Each number is 500 + 40 x the weight over its row's rms, rounded and kept within 0 to 999. Layers, rows and columns count from 0. Numbers have three digits each. The size before them is the row's rms in percent of the matrix's.

# layer 8 MLP down (transposed), 512x192, rms 0.0901, rows 491-505, columns 128-191
090:554401527492487508485491475505509539437421513493566526453582522550511528502589510473499558519504521535400532533546554479461507537534464542527542521516569489404523530510521478471518504481518491
098:519496501483565583551537483461367394551486540521512523479451499560535517478540481499453492481584497524508504522506526512529514514530446520501537528494512511453469474471587509475504496525552584
107:495568512504556557496530492506501483513498473523497520531489559570517472528410497536517509468522472478578502423509463480482516592503556512449437492485575446458505499528448507522431528501471446
096:523586514489463498513495473483479529610534530488511492564449519484509447546513533534533442555526527457537487512508455482483479474385458536413499509569490464516512514526429478502471435495469533
100:568480537463472567513512474533572450385535482507543443444485437538520467549511535527510527521467552505522482518497542489571570469527469502573519508503515543509475541518453541459457519441578547
103:512480518451490477462453505524392461495491494500478472486461532413443518474461510517479477440494430494528533492544459519537517504465495545522501467540433540454464472446535463506474515487454524
100:522494527498550512472516505523487486528486593523511425532471519505479491463533505552466488393544516551501501472521513408453486534490496553543487478507539569491477429417526493516510524501506484
106:528521447546533496520495574530583470499422546460504527487578539521515479533483480492531510455512486513488541483553524468512598540481565462526506541479545534364523453470508516525537540514470543
098:514480476523505529534514440504491570527499497482500477488527530431528465453462475552460536468571455550457498475468523513508537454480454534531532483529565408519570504535507490604465532457582454
099:472518388537549493566500449501503468450463423538436544500505452567470506468504510559497467458503441465559493515420463480494586538473442474505589432562536554540485532422468493483401555542567533
103:504519490477508556531456535451504466463469549457418482505435491536544500463492465542520502497498462500500498464520439558459504439494504506574492467485474461464543447425481436483499447551620456
098:479523523503559540454454577451565451508470587433540470567505464495513546468506512522527461492473508563494541526576496460514506473487442507482495490484470585539488482493455528428527482518469492
099:486523483553514521472518505507479457502475534368568567418521522474510499522582650521444491463492491518524480499501504427475499528482517512522531495467545481489558531497482463530512428515539503
089:445503489517506504499493515506511436452533480552505493495483476484510475480522494524487451448554522438518504506506523454446523502539478538547501544423520471534539556419508518466482500443469483
107:460511509523489435475527447550544477466499615534503477485503489502504512518471450481492509507492527501512611522611465479636505539536541441515480457564591479458516472494513521513519466509439468
# layer 8 MLP gate, 512x192, rms 0.097, rows 492-505, columns 128-191
102:499476454482484509532497478472448565466528509539533550542526455491492431525519567531462586526593453454455528570482463566493503534550395459516491478462524469541468513504493527577544553563492554
105:558496542521517561452520478546581483483477508461489477507472418493494536474425540482550504481503483493438496506496561499516494492546474436469439475477425529535521474534529563513513418516497505
098:427511542567495477547517466433578454502504517528426545507516489482477459477450494494551467522538494586601492535493490478494504523578441495462471479530520485461541524483535435524468464453570449
106:453461528500524471503513505517432466563499498501433485479521401479529469487438532499502473369493458556511486509553456444625500536484488461496547524529522493565508466544477423489493518429523490
109:509555520525564519483472554508476518460494555491473542520522494462446442587464538545506533487465495436506496461479479519526489482550416475455469513475507537509460568525565596459511480563480550
105:533560514521541482451512458454443397543521557501551493489472523556522508522509559526560523469491490481499514486521587506490446503518464538476455476529554553511528423522550483545540532478514476
100:519444412553485460470463563504516507453561420500471471539521450536490498488560478516513529477485527485499444484490571528463521543462517528540515569476557545539492554527546507547512461493433451
101:495557517451465530541524546456556498493458461520439540456581532566499539531528515510553505481528506530455391501465486511525505446456472439462453529461491558561499532539584485505491481479510500
097:479498508456483462463509477484532509484504444538523505437501397512416471511480597502501441462515485463502454474438497501457537593510524457474474467519507523490501475526503403420440530505451533
101:508437454396435525478524474496453447520498416522534425499555472537559490471528528495503471497464502529463485500447604456502523442413485432432498531492546551479440492519463507522563541478410501
095:539546560557489538464576508510525495436536461501394525506465506552551488509505521523461456559549501485571451499520567526518436526543522489487515552496492520494515538488553482539483481520508507
105:520497485519525520593433558510468420455476499558428499466511555500511551458366470496495512489506498487502556468515456544478574616489546484487525505505490518502562460513496499531530459552522488
098:499472534453501474518577601504489496448503485457471446486533480447533503478537576514454557488596514469505502486393463493504549498534455481470490492433521479478442510490525472507488519429408501
102:516491477437476559476508526507495472412577504555499498537491515536518417441427515457589526506494494469526467476551509458535442456491543483543625564505534612520419504514474433525582489537440460
# layer 8 MLP up, 512x192, rms 0.0958, rows 492-505, columns 128-191
096:553481546482490423528491485494554468481508509424512464481467484453540415532598492554526492499484475543514451496426519515550558523456561531508463464545501527454507522464550580548478511559506492
105:522546532517479533515539466514540533459553551559526550507518488507611577446482518559560532502434459544514511442552465465489494492479567470511489468537619471495554485568480534461520489523462518
099:451533514476518544540479464549522519499514455546419510467532488470429543524475544493499557540516517527545497448496531499473479432541443490509462482495505528564400473480542488474416470463493491
097:485475538532501496454428582461520437531535484508490498596496543591585509473485497447491515463467533529504515535517489604516566556480583509455445549497527503512509516480482534537454467502440512
105:504501519515460483497445597460553486500458502466499468475396494491490544557504496398461429516489488415512454502510552521578497517541487514501492585409503548439570519509425556509461553515559545
100:578505482521546572503433508462483509430576615470544512499471427454487461480495513602529509546513543470534514508466541555576507496498480495528504445504555518498523547537554506506546540582464501
102:520534466507517517546540515540548500456487498527524562479535465560479428561439422495492492505581473531507487459526458523515469432491468485492505456495516583498464412493488537513536550490496540
098:518526476480551540549560516475521472523450523507490473494524528563441579472511470448509520496508494494475465526493485484516496469590505424493431460493492540498506517445522506513444477499490473
098:505511477468485462486515469443544442567539457496441462483577459520452452458463492461531536483537433467516480496485546457436430613522480370451500475375476507495484530445545550486527540550499455
103:485509525509455488487481450400500605539533480479489584525505508507537486540499479577508470451475572494450502507472531396503522476525498503541526495489530482514497494509501472525583492548482443
098:491467548570508522490453464510494441525465477477538467513502532460491529510452536490490524508393491491502481455562550507566516493568407568469514505474455461581533533571497488501533452531481530
105:479560530474549527466433513551578460507491518494468490504527468522438571503524509500451426411447548469421493466477489560525544444557465509584479505574452406520452453513544514420470458452515536
096:423469455566435483474517551539453463509475442480472505532502524490429556515497505536478450551580543394523533489440462459508521561519492474514403460422476466519552503499467538514480561437450457
106:448472490547498491590449433457495508578460537444490527548572505460554510507423414433432469478582476526494553475458449521462480558511438438458516493493508437485528486465528467527481488517521535